Weights of a small GPT-style language model, trained from scratch on English Wikipedia.
Size: 10 layers, width 448, 7 heads of 64, MLP 1344 GeGLU, vocabulary 32000, 54.8M parameters.
Architecture: RMSNorm before each block, no biases in attention or MLP, normalized queries and keys, local attention windows.
Training: 323M tokens, 4935 steps.
Each number is 128 + 24 x the weight over its row's rms, rounded and kept within 0 to 255. Layers, rows and columns count from 0. Numbers have three digits each. The size before them is the row's rms in percent of the matrix's.

# layer 6 MLP gate, 1344x448, rms 0.0996, rows 881-901, columns 0-223
098:132102084118145156140113131137112098130149126117157136157120130112145146126106114110107134126133080108139123127150160145154124153091122154145115112121130143138133164148135151125120108142140111115158150122145126128142166149093115110120120119132116110092089175101127151125149108100122109104167148117103141149124082148122088158143154153135140194163142096154135119091154139118096148130133125148134140138132094098132146177126129146127130133124104108150131116157151142121151132149134108143114133128152099136123075124160141108086104137105133155153171098139150165082160099142118114177130120139122094156162150101109104134154141144095095143169112104094110117122134116101158111146143
101:129117126135147156135111125131110148132086193138147141171150135146102134120093087136119076120141160088154082131113122147113154173139154097129106131129131163149134132118133148133120184142148130146121107158146123143110115141148133163172127126121097093194125124116152142122103165167148124097147095118156117160166149138124081137176119150113101105138096125077158108091149136152160136132131150149127128102087109127123121122100112153095091127150101091128149091148137129119153138125137142115126104120110153152104116108127130163154137080152143129108131131111165101131134124127129046101179145120095101097139165147105102109136124091133160126126138125143149123115106100168123131139090
097:127138120131170143157156155120151136103132117127100107135152119134109108138133140148110148122147124152132124135105089116161105179150167134114117165164101105111105117148156110126105122108136136139103137104103132123132115145116111119141118136131121115163111187111124145157136136103116141112123082116143126130151091145067133132132142094139145126174167121122134108144117105112164104133160164141131121105140113136155125120159129090099090134161121112138124159109133106102115136130129113115128157126112082164167138123138126114117141141107091113116092095139138133121142155100137132132141159140186119093109131166123158128151093127119144118136133143125136113100129146177168150137122
101:144098141148114145143115137142100082095135122135116132137131135091207088163131082118155093113132116134154081117139134143162096109093134157112107144147153145112124099122092099130092109121142080152094169120139137126148140134132158087153128132147148115135171102148105161107141164131156141108181108132114084125110150120109134137102135100117141127087113108115171146151133118132108145166123103131107178115155111101122133116111083144120128086105139161140107112168099129131100175154109139130154076100148121141112115151105115081125135150169117111108139086115143168120146142127128106139122155102128101113127139117164133086158123125165134118119138124109153124099135098138134115106102
104:166132130146097143121082123156107109166144114117143086142122104096126122116156081122117121112161099141110127096162106141157169096130130087132139143164186134138101141116103117100163100126121124145125142143120122138137158117116144122130080088111151098144115090107120145134158097146076149133125137130110158192161085111078128130121151092108154135101121179134066132100128100135131151130167129117107097129114103137134159099119126138134100103135098147100131143140135128124155151141112175118127154103105139151124109065073095108144082111104133110116176117112142157158137170124115124079131105092146109139126137116121143107128125095152124111152133094117132143150153124091130153134109
103:075129134092154123131114128131160125101149131169141126137174151130137100107129164113152105173114143146147124174178167112126121113127153109120104139179175123138106170169171129154085119131145157095118143081121112106097092151111174119119106173158114121099101140100149125100141110152155132132098127116107125123125104121153128130138125110101119119141176124100072131157163130106118117134082124114139090121187185113138113137142138114126146149093118110170155149121127132114143129131138100140100136137122133085115182138115107130099113096178130130150138122133122110128135144151148122118154162097141125127173149168142094145129101144105092120114173152170095111093142112109130122127121
100:107146110122133158133149106154104140117160088083075162104143151116126122130148151111098091143084158154084125124153138115155130094106091114126106144148114103144192119150133124116152152142107130111097146101145157116131100097124114129067165137129154145094132099090109160146115114140111098161097097130129099108122143110149133157098109135111135131097109121151123111133120126152111135128136126120172066110136121093117150079125114115144125118120145079069122125111120090143101132140159145158137100150153106140126133125111102149131115153120151090129123162112143113117167139153132120159149056116136142137136099095101129144134106109129132102117137152155150107120130102095114129093071
126:150078108083120134179177099109158104160150143170113132080130173109115108102130116141121164126103130094129135171132108107119175155116171148151180119095122112134150139105102125127124077168108100095142157156152111138159156130119118110101124121135176129146120134152143128159167156134120140131116121144144102134147156126096095145144124127087107140199133051101136105145143122142112118128134105129164124123141116091137151109153131095101141145150180123118142127081142138100120123157148136151134095101098131147095144141154114167082079109097069144140093091114104127141181132114130106144122127155128126086157136149162113120110147121139135137133143115085113098121133114109102118131108
102:166137127153142114135128108135168113120128084146145088119119158102128082161115102172111153101134144149146162100155149143083124074115139156152122163115128090126112143159129131133130166158113114129137115129075098177119123086078144144149130093101186136150142126147145112114116167094156159095154190147175114160130152160124147157127147157144114104132130157155096119113119119097156134110107138123138093128118101167133107093132133131126076107149129094121121159113141122104119117080157116158092123128095141103174150114126155137168149145136097117162137088106151120122149132139122130095157123116103142129128140182111131173102117121143116101162113110087144138148090130098158098142115
095:123121106116115126164157116126143138124129149147129133104157164147125122111137142115111159095113116108117160124139109155145123151147148072101121092151096114130117122152129152147143140138089128112127161135157122123107156138145140102113118143173136165106153137129116128136105098108147095103143125136116130138066109119146117125126119123111132093120135116116135115159152155109132130139154121149129042123150103078137139127107129151134086127123144127111096157076093170106108110119171085173145131127107152147141138156133144118135144119151163113185112132128136106130141112113114110127143108137111149114136128187123123185154200126120157144157068107136106156153116132087113132142086
105:110171151111155135120104118147163156143147157129118125108117140150131114120126118122135146148129145113131117184138164136162167136096089115076106153121104148192151122165124084140149136136097126132124156146146129133099130150139135145173099157116146106113156142078090174118140130121122086166163099145123122142091133115097138111125140111139126112138127145126125162137128138129147104135146147168154142111133081108128157133162091102121137187156105166186159090136109136148134142074125101163153087115119127131089121113122167131143161145119132169104115102120150124190107137121119099127098106125136172136121129134092167134112141133121079143151152106186098152089124121108149112122136
099:148154148121102144137067136128138095130143105097088151124178153105170176113147098114161115122102107131143084117111130144168111102120142158079142116176126131123130098154108116116110198118118091126158102112158118094105157099120111101133116078186162109114103088131116160105112144129119120159166138168160157138099124103128121167179155126091137094148139156126109116161140151164130128138179157135105143122106085107126143127139134138130093121120090106109115090114145118135137088130114162107109088062117120175168126141118144137084164165117201115141096099127119116130160109101117154165099135123107110145109158122152178116102128126127136134133100144102129155115153123109108151116084
102:156123113121092114128127137121148107133109154101122067149159089165158142135124069112097086152096195165103115090165114147148114124151149099124107118153155150153134134163155145159147094148104159099131114113104126118133146131114145135143104119098093102114075093102130163119108102143151114165142108119133091098131114138116114080111125109131120117158119139129163084120122107108146140142153150113112157103122113122112160115121144121123058122140111133148138157115143157103131096169134123110124142138180124160167143114130116141091113159172126118117154131147103070084187088189139135106176143122135138108113116105138143106139092130164132151128116093141154139103158075132152145128133
110:151096130131128114099147121147125115137094156085117087119132133151177150103098159110149136129100124132121078133132131171142108104168103118123137101110089163123129174144133132074124135114125113117103128166107126107115117162110122141109145131135141130157132138153177111109147114120086071093155163144093158112118138166148138125108153096101109123135146091132135090165127142123142123125127145114132137078140110155126126120129111155121145083092136148135131124116109131128162110130082153137134143114149093127135134157117073122154110111108164143123143118121121083146140170128108173108114104099143087146175129165128165121116107138147123168119103139150201092123140134141123119153120
101:145125116129123169184089107127143109117119115161131097139120122147113128121143094151136132104141105112119111118106108158104110173142149124165146133081148111123116122086161116112098129095140163154109123159131138130094110114151111114091096144169089132127145082150121132118179100136081152141102104100089108115157117148083133123148080146099143106142142114178155151120186137142169136157128081159110097125126152139132167142089155135153081111127152141162123098148091109086129129142108110129107146112100135144080183092106183109140157146138116156146133094157147099135086160134154125128177147138170137103152118127114100137113125098135117136145165102131106146100113115128138130113086
099:156110127089107151181128129123109084127129182076121104088125152151128134124142115158144137115150143141133111122158153114163142133134136124118131172133123131139108121106158151128153101158130127158175124092110132145088154097144126137147138150098140157133135127133102135127157115161093148104120161088133139156142131148091125189124140127140138082112124134163128118124122141136128102127138108106102128144123072096124143101147126081121163129158153092134164137104118123104136141117137091117119153137092118171162154088062129098159138091163089084139161134154116134144135140107119120144155121111148087125146116171147090181124139168145135141176103130101130072112106164093137115162112
101:145144134136195182151122085131171137109163145146127187095149160069141138126132153094146124135116167126077125113094091114112110136127145140137114144209138105133120156080149125121143084173165111176070125085106112141099153103135111152132157111122137100136098142114115169082133153166156141121123150140120129151121108130131098170141137127118141108131171095114127115152170098140146109152137118141134118129161075117086101137125144106142096135104137083126161147118096153139153113108127114122101185164152140101082136107140136097166167139119105136154132063111092100132111125132094089136145099141128095121095119145134150108124117151127122100162134144126137131074107149142106119132129
103:125151170129141096111130142159133106162166162102105087137094080143157127137110108102113126139165132123131148152130150175161137090147117108085136144126113141128106097106152119116133121174081125122139152111098153109156127117121134126112135116129102134155138153148097130138139100123074108109147110161078109121166140134143143128132160143134098135115149162139124128124107127109161138100123117166134154114134126084157097117123137159133152188102097153094137161120092119124120143157122121119139067120161112121154203145132110179089154120144117171142087120146110132161122109106110105120061113133105112161118123098135135134106114160125126093130136155133084132065111137140106118135184
104:145125121129109171142074151143134150131177105166150150139107134129138131122123125161122116109124104187144112077133119121125136175125124161125144096126112115140086123087096130119103113126110122120106118176122108122089129101128150118162112137110096137143083105123102136122112136154095143098147128118093128143133142098107119159113152138125101098106078098127131112133133088124162097123139148122163108164100136121119135145153115181087151098096161147130120103102138143144175107125180159180139183092171116149126136093129169141141150144117129103095101166111117119095067206120143142148127151116138142112154139135140107100117129152143141098137132131138144118148139143160149128152136
103:137117101114153122127128139098117150157178108151137136116114097153141133155148098136126134134119114111084111137141136145157167096087076133112109144137149125135112106097133118137088141109094153145142112161082126119111096111090130100090136125139143121140126137112099135145129124117156142115114168100096136103135162096076144171111084108140127140119125087109129111132082149152166146155153109174123100088142132127155139133149087132176090129120156096067171182125134135118097112148118165109154086141105119138107141163146095070146134122099114105159080106135108068143109137089112079113096133135137101135143150125106123129165140160111131168118111124117126099081084119120116133134123
094:074141113144123172169124101139147078125127126136173133091171131162113149117094149168067119169167134157123143165129144091135154136109116132150128125092130122093165123117149113117145167107129112149150140116131111155170109151119131106155122114139133128082132100060117173145095040148136126116149131078119135135130117126104150137133055111134132103132166171152144142137155136153151144133133080141108136126134169151112130075105130158105099135139139091133090090146102142176158064153149183107158135137147131161134136165122148105131138107123118109097141123144143103166084123102120144144154098087114108171105120132155107118135147109101126112128135068120157137101135107104086116108135
# layer 6 MLP up, 1344x448, rms 0.107, rows 881-901, columns 0-223
095:144095111136125129140113132134157120139148170112114134090176083096167103154159177109128115134115119121149133111131081149094135137140156118131133134126111116109158110149113131109111139121110112164123097143126150089167118089107137138171107164159162103092072063151161102119119134149126065125173150147190140133162115103121141118127125106122134142139120142142093132168097096105154130138134136131099136114122141147125107153144182109117120130157175101112150127112111120106146131110163153094119131092101143104107086142142147144114122099112097077119103064128137122158111102113144162066101168112123120135112152153138095127136112121119129136120139146130159114148157176088116115140116
100:159114154180110144135155177200123104120082141125133105092150130144107124102149113121105133092102122149155091130127152127131134081145153151178113116132138114091145149121118158141134094052080154147103053095075152105132101127092125175079151156119141138155108152137134147117155092120146137105133118133162135093105136130113127063146157110130171088146175106109166124121134129108130148150146152115167119104133103151124111142082152169107107131082127142117138087111109143129131134153117093136137142124094122137168142129131134063138163098176104158118139147122111129076134137115114162155168140142128135156164152100104149105121118119161099125097123101142154118138133132124129155131082
098:124089128104100120150156127131102138166126119140135108094116092158147109138105112118130122173136138146129149105105097146137135135108127082171124129111150134080142085110118101073106158141123131130111175132158132113150153140160114112119175144094150121130139130120115131107156094163100110109131161115127061148128132091146159144124095157063150121115123154139139115162133142162119103151107108105131129143126125121107134123168118170133119158133126150144181114066072139159180142118135130128111135154136136113154130147136038162145092141168091186127147131089158168161147143154122108119132093126104089132122114114139118126130129120122134122112084166191114144130142120129131122069078
101:105133136133135119093113138160120110126112105119141132175082116121149098159150119114120099137131123097124127162147097107150098093149140151147140149096136129111114089144150102120174181122104117187131157145136088134121105136126132123140129191156150096154165099155157136098079186147130157110143093141076110090131127155084096121101162092097100118073095139134107105157148137136111107154134086106120140150118116150178111129148132151141125124157115157105062169108164109140087140157126149115128139122138119135112131122145121113140125159120100124149138120110140156121144114122132126109171161106154117122135086133150093144138141112141095100104121084131170157116129073116127112118127
105:088159077135130161084101142099151132147120116094132134115096108129129080102143161123119095139135121112174132179148134107141126156114118122132126086155134124117154143154161115173121167081173113132140108102151119153131165126108123062131141108134098160119149114147128121164110132100132118103154129136165130086145118178142097166188104134144124117126081149062137114151093143101124141113141121139151145092144107144131099112126134150110153113116086098133107160140078161091154139094084107108134096154157125141154189117109165131123140113112173134155150114086137109112135159127107115127138096157127130105087125120122177116153105134107127138173126120102094127159135095152120116102089
100:123131136108114146117161097129122162166160140131122145116153087117090156126123083130174114127143158137127071116150136066056094140144089141086118178115114115136118138132154126139120166122125091121146139134106113122122145117156129148119156154111145121165114104094105095126136112102111109106131184129119122122157163131130130110115119160120124102115129135168136128100080116106103152126176114148117154108148113072147129129121174090130096089139135167124119110148147128118132104144141184129143134104136167137098110123144118143102110133115157103098124152183162147144162098059122116087132135134136115109108146094157143128145123095137140123120113110131106120101131120136115144120118
103:136093154134090130145101134132132098129138100157159162182120120110128111145120109152192077131104175118136097109101098154134100116151085168104098128064157156144124140135149149141126134158149103109158147076123114113137130146145140127129075137114138121121140133133123170134155147142139114129105119115115147131155136077099147159137129125154104142122136154122102140175142118139119099171128081128143117121119137159092135121132134106131131140146129150117162150138165134146149122114128149163101140086135170111095135129112124140141103141125144148154110130144148145105108144157126140124129172162111122126099139175133139075144127125085140114147125099131148168169148096187162122169177
128:128157134182132163090027130131109181140098121122123161132134114187143143154116109106109129127180109152177127088147173155126133121115088110111074122135154141130126117144161146106147125110106114156155120127088132155100096103123149140153107166149140098098120151083106150096087129111099117108141124129161130119115118081121139103146162127116148156112136163115117120121131130131119134122129091162096143114114156155112111093120108141163112121134071131152117111152146132164130135123109107131121115156139138116144106129128124105146147132108145110115165161096134140121101128101123099163136132091115152136127081141100122119130123125131090123176137117162126126138116107128155093126147
101:100133118094119135161148141131159092110138152114142118104124122133132096113143137161116106139121105085106141134144141118096144189096151143111156103160153109161123124108157156142123107120140124161122150100112148144155154102161144178136140137095131073128139131111086113147118159129085120097092117146132139122122119133163149138141138165147172157131174133081127149148139163142113121151103123120131163155140151098106107138116137097140105076131114138094125136187127127152168145158071081130119132087190106165164091118165162153149112138155142137137126122154115130132154117096119137101144103138150124150111126110131126102182138162130142112138176097164141130124108133133108121069150
095:132087124106129126166187103145147144111122140130137103140129140138118149174150122142113190113138086141131142109150135136140112162132101115106108112103170100129126104146136121120163115093126116092136122094094117157117117176115136140142083095106109147160134129127103119135138096139157105094099139141090115101082111103147144150102162149125101156119110095103151122126138129143098124123117114150134110150145179175149118114125106124150089120150107137081122162144105170098144183108125140087133075120107122114141106157130096141152086163109139098135104141122174104158140098107103107133103178120086116157132131148163098133124158139154096145114096147141126156166130146120167129151173
110:101104135143148146129116145089135111159109150102200125174109101124144117112102150093102141115141122150115133139081163128082117143093134179145122077107130117118119157128125096126131107126143121131130142152142142144157152141134113137139170110150162115129161112116163126155131157135115108130133122099145187136113159120133177166136117121165132141098111118137131075099110119129134140124126110094134129158076162106132057102109140101120121142124118169109086095112115161122144132143133096143134107153150134115143122179128081131119096110063177119143139131111102098087126098150098123132123124097150121092133147179111143122169132106151134113137138138095130093138144160166178120125111
094:117155148117105107132144156135153107106137083116160131077103145118126129144069139134108102084140163110110093124085169120153146094077112126116128145116150095153136123122120132141122127132135133151175180110075118133125151159149143125143111126159141135154129119140101139154071116097145137135120106105119116175144111161114120138136120143151116168126148122108101150068138121081152165129164113123117126107133160103137098132118118135132138134113134149168114106130144063136158134124133145105119137102136161137161148130154134159141129112093138119133125190085167106137103127111145105123164145135091133116113141122143109165137107145064167122126170144120143151148069113096100150120109
109:124108124088113101104101092124120171148158132099162110143123122147155153101160088098102138130096128148132084140149135165130104153142077124144158108128141109159138155191135085140155112118154160097129070134107145122104127100153150144121125124145124090146072113095137139146125119131148134122139142115111117157132150127139128114102127143128131155148102135127136149120132130089130103135148135122137099108100096080142155099104157166124128177114073122169118087142107116133143132142142112116134130148139097121176176151135179162092094087171106173096096154149134156101130088128125138100135183108124132105129159103090128148108124160134151109115139086162132131160113117163143123160066
117:156146102129125092137128117110129106111149123126092099147133117128095070148128107087104144135141097104127131148082143118102182118089174138125157133117141121099162085134053138144145145115126100128128101123135109086154135122133151113148180172131134108139099112130139106160100137136093121117104113106122145088155121110168112131094106126118140115100092147120155152150135108116112151139142096065102142120118124144104168153145156135110150138103123178110186132098152157139133155128149114076177103127067116125162138128079172135124126151136106142112142125121155133133117124152159116156116149147133124113114144152082134110136131111134117147163148096141078102121098161091133098141147
100:169146127123114173156100108134117127129094155124108152147118134121074124101133135147142110163101108117130113105105149125138142158132102162145119105143097162105154145151132095140060106137090069111118121126097115113147101168101115114114138159137118154169133111131100119172132144118139113180109127112086148090148139160113119133098123122084146139164157125149167180118095129148101110159092078129133111156120153184170130137125154101139141117113110120099132131165127128112115134129094128124105093133102099156141105119139111115130127109126126154140138138134141129136137121135132119148172170159143119141139135132128140155142142156125132144113155107141146168127152098059104118166149
098:107124105139121146086104122112137133115100090151090150109142148112137122100106138152133139119130159119094107158124136128125145160126104058136116133102099147110164095167086190118165114099114121142116106146128134138168119172111152115130118133127137148134125137118116098112144109092144116131116095119128116132105119124128093115107123168140125148132118190043118117124143142122156117120128150109143119116115074125150162093130137112160139110132122110096114144096131123130126156138152123149105102118116135113092109107153105143133104079123104146142103113132136100128135119087106149088115105074160129151116117085147164149158137121134133109122149124162077121169118132135178121120145
101:100158138085155137108135063103115130126163159143183140164126129106137134127158088107121122138155175104140119127148093129087202150133121108146085133109097164128149168161103113091168117141152141128111166120115153107121143123138113096130132167088120121138154162133118097134160133122098126126146125179145154153121109109120135111114135103137137078128133086116126138146125095115114118111118125118076149188144120137117108130092178150139117107149147163149124121141123166158108141110125165160102188145134121135143152120135148141155108183095104136136114133098099158132128134139079108115121103113126134096153137104128142136170117092094097086115133124128115127079107144120113119106137
104:128187155161107140148135123109120137133138123136134140136147127109110183165143156147106139120143124100165114106135147142122121095164122152118157161116102146108131121094086161159107137173123082110119102136118155084137108105126126160121113099140103138134178122191137130152142115096123122166143171103096158151185088140133142131154125127157145165134141143143138138141114089093115151127171140087107070152098065116081097131162123123124091128099143160119126132167118117075146113102120119135164116133115124122086100149126120095150173157110126126151143123109078129134117172113147113120134127102133119133153165139121145146156132159116134138108161128106157155100130131106120126119141
107:124156122125098135124148098142146148125098112109114100112150094099116105102130101137112101112160169118145121111157115117142092121151113118099137106065130140134175148083111140138129136134162131158099111095133122121102138135123080094127180106141136140123146115125165175105167120158117125158108140137140127143183127094183118146137143130150097109132142124079144160144103123125126166174101093102106138164103116130144128145153103112190111098124100140165154136171134147169107118133114083154119131184107133113104142115108099116173094119149133133108126098137133110138129107143155124133159108117139095146165109115125107128146116123146107137118116137086116105122110086116088179121132
100:126132114133139113148174129051158171132106137162142111139125126100106096136155154124156085141085109127099158119167120121073119135134123154089148128089151132132149136143118112169124129134122147133144113120112127191105126139117134131152124107118148142155137155124113157116139149150157146129118082138119138131126140137139169118107100128115127161142155170123143104161143119192119170122123122098118137124110139094116127141176132114141133190123116151141168153130097085128180154140124118130112122123138125157114146071098133138124126127143177138120154101158096122079139128105167113136131123121080099163126163156117132117101115133145167141128103140146107123136167093144158142145141
092:172135130133107120124143160110126167094100145085121119129148134143142122136129106090123116091092139110142128100078168136117128141126114130134115132139062134146108123125115141099127095100118124141132141103146149124124121096108120160140142138130173153108085135126101130148156137153132165156097129143119166127145100136138124145123177155097113109110153148111111128121168095101116147136149109128116100103115090122091131091155120106142133120127140178137096167142163067105102110114117126124104118132105094129132113115171064167150058121148108134115153176136109152144187121108145142103103153192083098132139146091105133149149126158133134154113107113128137105108136122139146136095119
# layer 6 MLP down (transposed), 1344x448, rms 0.144, rows 881-901, columns 0-223
099:099146124127154110152151144068106146099107166090125132117170133145120100113167153164153139124134098159116107130115141144135129113168164137115090124109104138118130167143161108116115115143119158116123093090158052144145180119104116164117144091129120174117136079154132150183138133121178120134128114121096188155086131168082149121121123142095114120146141126143151098102138148106140162084099120151123089143113125135148139132103141143149144114108106136095099124111101139114113105146163104132137145121143113124096186108125131136111177118132133136153135121133081185128106171136122123097140122172129106116104100133121125123144149162133119135110128112141165137122153144152135069111122
096:118152155134113152137130168168157092120146142135139117114145150107146125099134146169114112143102117132093127111131121107111137139098117179142150119135174125128084142117170145180100099121100109132112144101104066138128175091108130116122144113125159140122153143142067154054147111087125119137122073154130110094134099116140117130106127098102108115109127110086103138103144157126135123167107135115161131153114132162118145166135158124116116106128088133113111098122145148159127142108123114150134125142093125129102127181120122154138180123096092118070126112097132109075101092121125132079101115101097144133163173130152116104126124102121145123097120098129162120086126151169087137146087
101:159121105099077139134133161161103134112114147128143091159128127123124096153181108116108142154107125163119102116126106137125133111178152124101133131139091158108146125127114152155090099146132179147086130133106114147113128131117151143138149090147111144111108080126129141144202125132182125104123141149126137133154122144140139123125133092119137099133150139173148159119089095151191094134148118092116105082135130145128129138160144106153127155131097083172123142131142066094141136160141165113167124116118174130129138131110133129139132161130076085118139160104147142127138099153167129153091171158101130131175108144090131143158100158123115140143109149156151131136113143111121177099132
102:097129119101147081134113135118087119158104098142116150147140086101102087071169113135134098120157120155113111130141131103125139078101150111164118140098120151114119109108159134103126157161132088113127169155166117109109126144110154093109127168134133092141145118155140061074127143132146139126156138184127139104118089158112133141090138099139120145135068127137151124108124104147146137120112114126116139178149176125061091121165131165120155143135102162103139124126132064145118174122092152116161150120132161120147107143094173137116141154144100129120164136120120143103143153104126150142082143103163150097139110148161082123147140133108122168109102149129164108112114146125119138123107
103:142128145139129097124164129144158121157151122116126136126184089128142105066170142150088150113135122149120118148146126140137119114151156155121131164120144113149110129153126139158121177140127131115135074126137106141103154098086157096133131120136102116143129107114141120113081141159098136151135115108127106127173113156164135145164083109138159152098127144151130075120124123158096134114139130131146117136130110153140124091091144197071147122136104138155118120125110169117117116177118165102141173141120136124139127109104123112104120120134141095153134125120155164146144128164140114135146123124124135118085130129122096177146115153133162115078129133156070137081098181151129149118093
100:135145153090115114158164135144160099141165143134116153132178114143065141132096079126136120121114138116102133077125120118143145137130147106140142140123136115154094108107134126112116145130159109131126134159117113140130140127192130074134116133160154142134141169155118098087149124139106120082113146136135142124118151154112153124112149163119147104121158168149152128114137138073134128096150114151147135069100141125135162134120148098143130141140135134110141163167122095146120145108135134155112137158172093112127110117133184100082129127143105191169138103136097108138157129099114146107148177162081133106124146113131140137192149186128132121185115111140182162138138116141088114196101
104:139146117116113146166149085100131125155131134121140149147136114132089096110111134132112112094133156105149103119085135126096142123119127142148107123157096158136116111130120088159124154131116114111123168093109124133128107095125128104142170182094134120122164086115092142082135078112145141130151127101120118116118141157100141119133135136120115123097133094141121169155084155128126094125086151119137130145182150137142175145132101168118135121129158140166138151092102097121110124089116131102131103150146132119155164129151104146110117090120121140114163098114148132146127132151160121110135151145091169143118122095122142155124132133133166132117102085123093114099157153134121130108147
104:150167128130136163138086133115120087137097109087113143160105102129168141117157145139139136089162140132135101103118232151138120102170101101122115147140095167104107137128137136140124108130117083152141113090095140158114151105111134127166142104154090124134091138101126100123145110131087110144149112155118125097099123090144110098123141147154137142106129095146137144106112106143146077137101140120115155167110137163097175113089132165143116112132118150148081146128158123105100153138104123131125073137170093160120097086106135076096154177123110136130158151121121131135151163117148152148129106122140161123125121117080095177144110148099118116184165189130119165124142145146147112145131
102:111124115137133168167160156116085103108114181142162074108112099119142102171129124179108114159138156093108124116138139102159139145101156148144121128139099127161114099122163153151154107134134101164159141121144101161109183112166131147140153101127099075091121114164120109117134118110104106111130136162147111150124120085160165087165146148105107118115194132148127125096142132162074142124154101174130144119146150080132109167121089151123128154129101111129134151156140127130161114143107123109158119133144105118148123143152125101148107135144132127170109106099115095110137132108140153103123087118118129123179112103089130116132149145130097142117108107159141115119173121165131131106122
097:131118115114094062152170141065166104136117156113138119081120165103097110116121088151123165150135135151141113096174107110127093100099150162125161136124154132170156095158120146127122138115129130129137119100130104128140109141104120123134127162116141107120153140147156142117159126118131097156119172157133167147093105132142161091088116133077121129112126097116166121105120148118133151121136117133143099184132147143111147104138123102156107096121098141112089111089095143119123126150165105108157061145151168122148145152151142144161079141148157073160134131136125152150141135104134117119087141122157104144125152122143121154129162167159136107117129157140114162094170100131097141150180
107:141138130100173135125098116124117144141126145130116109135177178148175142136151180148149108087154122103149150142147154115107099153116138126111149104090138140116141149100122131122103125117186158135091161097120094154137157140149143129137163155135156097160143141131197152154090151130099178120116113111135138165135078161153128154124088114128100120120102106146126155117082177084060129148144141143099149146084169134163136137151130137154091140079150151148115120137150099120115143115152132131105135158103139096137128096131102114119136122139125127098136135117110128136125120152128173157160146114134103145142140115078165137107104146124114136139179144089123113150134096113134109157140
096:092120119135174143114152111124146111102104154158127120137127145114151102165089125139087134136097183143149081143127101089146149134156120105142122105109126130174069119108098103090140128146126108120128083094126126150162133097157130112166152110117135131148118111121129082134146121123130149157120135165099159136114089122148161185106133165116151150141100101147141172101125111181139155126167114115137089091130116124082081094108119108065103120165165120102125110141158161140105131110146118136125103148122106183137164094126150111108138131126100106102159141119158136150123139154102140146168128148158156176111123126104070126106144146131168151097140101127164130087131098102097135081129
106:152116092120129097096128112158109101110145113119097127127114088115103107127104115099122149129112139138108122144080132154144149110160133146118098144154108143179136136166132133106074111120135114125159144107101140140160088129154110150112114117101115101130115116122111140061143125097116147121108098116150120113123137125098111087078125129119156139147163148087112146124127141079123140120152177161086139104116090133121107120115170154132129121122128085150124143130145127076117076173123069115154146118128155133163114136178117169128123093121106191103134120126171178153116169118105115158137089111144148125132114146083129142180107112111123149108137108115125077118131086155110116141161
105:156150091137089144136130135099125170106134155131123135137150113143115103143089116128107134152110107139144091132081139162102135124108148138131108129104116151147133119125131116116133106113108133134136144124112115128181122130154136111148099141101174134110146095150106117135118105161135133127115152108107169127192108126112142125110092125108201113081132176141103167166153173166120108115118147152138109127115130097139134115124130127149126135155169112107148112126125165125129115153145169161134110160190169103116144144174126123124150143137122158149096115137114124120096140119130118159113127133145151078087118117162126116080123108068152188123127162156058123136107112104140123130133
104:125139181144100143092137153129105164168124145126119125107140104128085156101148087100100069173148131165110105118124141144121131127084136122118148102122137166141157134105102164121134134136067120153144165109095120116157118097130147145098114156138149120184154131123099158145133094170103148100123154111107120110116172174117103169104135157119137121121141119175111089137128118143087123109125094102092117150129167131132141155171090144124135134112094117110154147134133127132087073172122106065112130131101155081136088133121088162112146155116177114109187157157091152146166165142106134138122126098162046151127131143144136074127176110120152130099109141129130126077120125103112149108142
101:162134175121153110140095150103155160148119104165160134082120087160145133136114122095139117117152118115132106121147098140172155157147099150124159175143137143132161117162115163114140140102130128145153110140175142156127109161102111153146127150126134181047163160139122136158139134111140098130120090106162119127164151121109093156145124148154155102141116136097142157091107145124112080128106165142185112133158155133120111123122118158140092140136181133085101085128175129112097109123105135137139150137140122172116085164120121134145117120106116106142124108157132102134166168127083136121170104122158119137122130120136103089123150106119144092104106151141127126065145153119178145146155
100:117156148103140136150139144089113142138110074108140146177125126111162165127144118119080132135145154132078113103147155129123102150113130142139122134110169100185133134122103157126091156137167131131086112147136125109134175112146137122151109164140119134149150116136122183084150121167110146123122175097105110111152132111152084129103116148111109135082137107104163151116126161136158155103122118135147127138157110088151110119111120123094095122168139107127174119099138154078140140108155095156145144178154103115138111133156124119133108143154084117159084124157122119130088119141117148177126139118127140139132166100158120107125136136098132144115136127123140175137138113101143140168096
103:106130136098133117113123097168121101094123096116122115111134144158097151128099130125086100145143114128160119058117146092122159106134121123094142162157187087149127126111129181098135115124135089161129113131128137135146136135174160115104105165118179143085106102125154120123108147130126121129130095137152129133160135139100167127158103118099161168107104113109129138137096146133120125169074112089131145118122102114111150123194152122144063106123154149099151166091117091124121130113160143130162143114099103143087115142097101173114082133131123105109144108155128124088136163162141119164165128129122123170177117142103149140141116154136153148109156104096155102106128120149060124152181
107:119156119118117134143161065130159113119126120142172142112168113147116115108151122146093154121130126140124082164119130111120105119144116118120117113092138119161135103145086104181150139132156109176150124142125131128137130124142128102150130143164147132127125141110132122151159145129157126151123143149105147145173082112129177126172101088105161136160161117102177118148134137075120128136117107119045098117127088151131150123124120109122111156138125106125149133160112140136089164169105154149121109180149154155142132125096123104162105119123123151165136146113115108150114110111113091138125117130137108130129170091169135169073115179117143152136154135067166127096080138122156128099127
101:097095100059104147131167128119112111125115111114148123125145149135128166104100151090134123104082126150112129132109116150147147133123136152117148117133095105124126146137179134128185114158124109159119113121129120114140131159142132159201124186150145128107127174114132091110119114142081139144115118181123159111132112166128136113093129144130154121148166133167127170108144169098116129128150139152133146091116072160131144153135135091107105140180151138113134116106126108165090167110105096136144156151133112134118129115112116156126146123132156170123169127086148154127115112123142128096105201128104051139153099126134122116158108112130138130136164128138082132098109141121167126093115
098:130108109091123124153104097118117120105110112183149118130167143087118146090134117120110117170174133143107119207127161089122106154106171087163125124089153142096133121149147152147127114118130125108114145105106148130146110115131102162188164127159114125128137100120148116071150116117121069123131133141119160132114142088157146101151123085147111137070131156120122172105142100114110125115152111105172138137098133184123132116093118144124082120108135141111090086124157088132156119113126120181085094139136106121085090095115132150139084133151163162103117190125141145112121127138126122157160119139122120128146121124155082078115121130141111141099130091154112119109138132105130144111156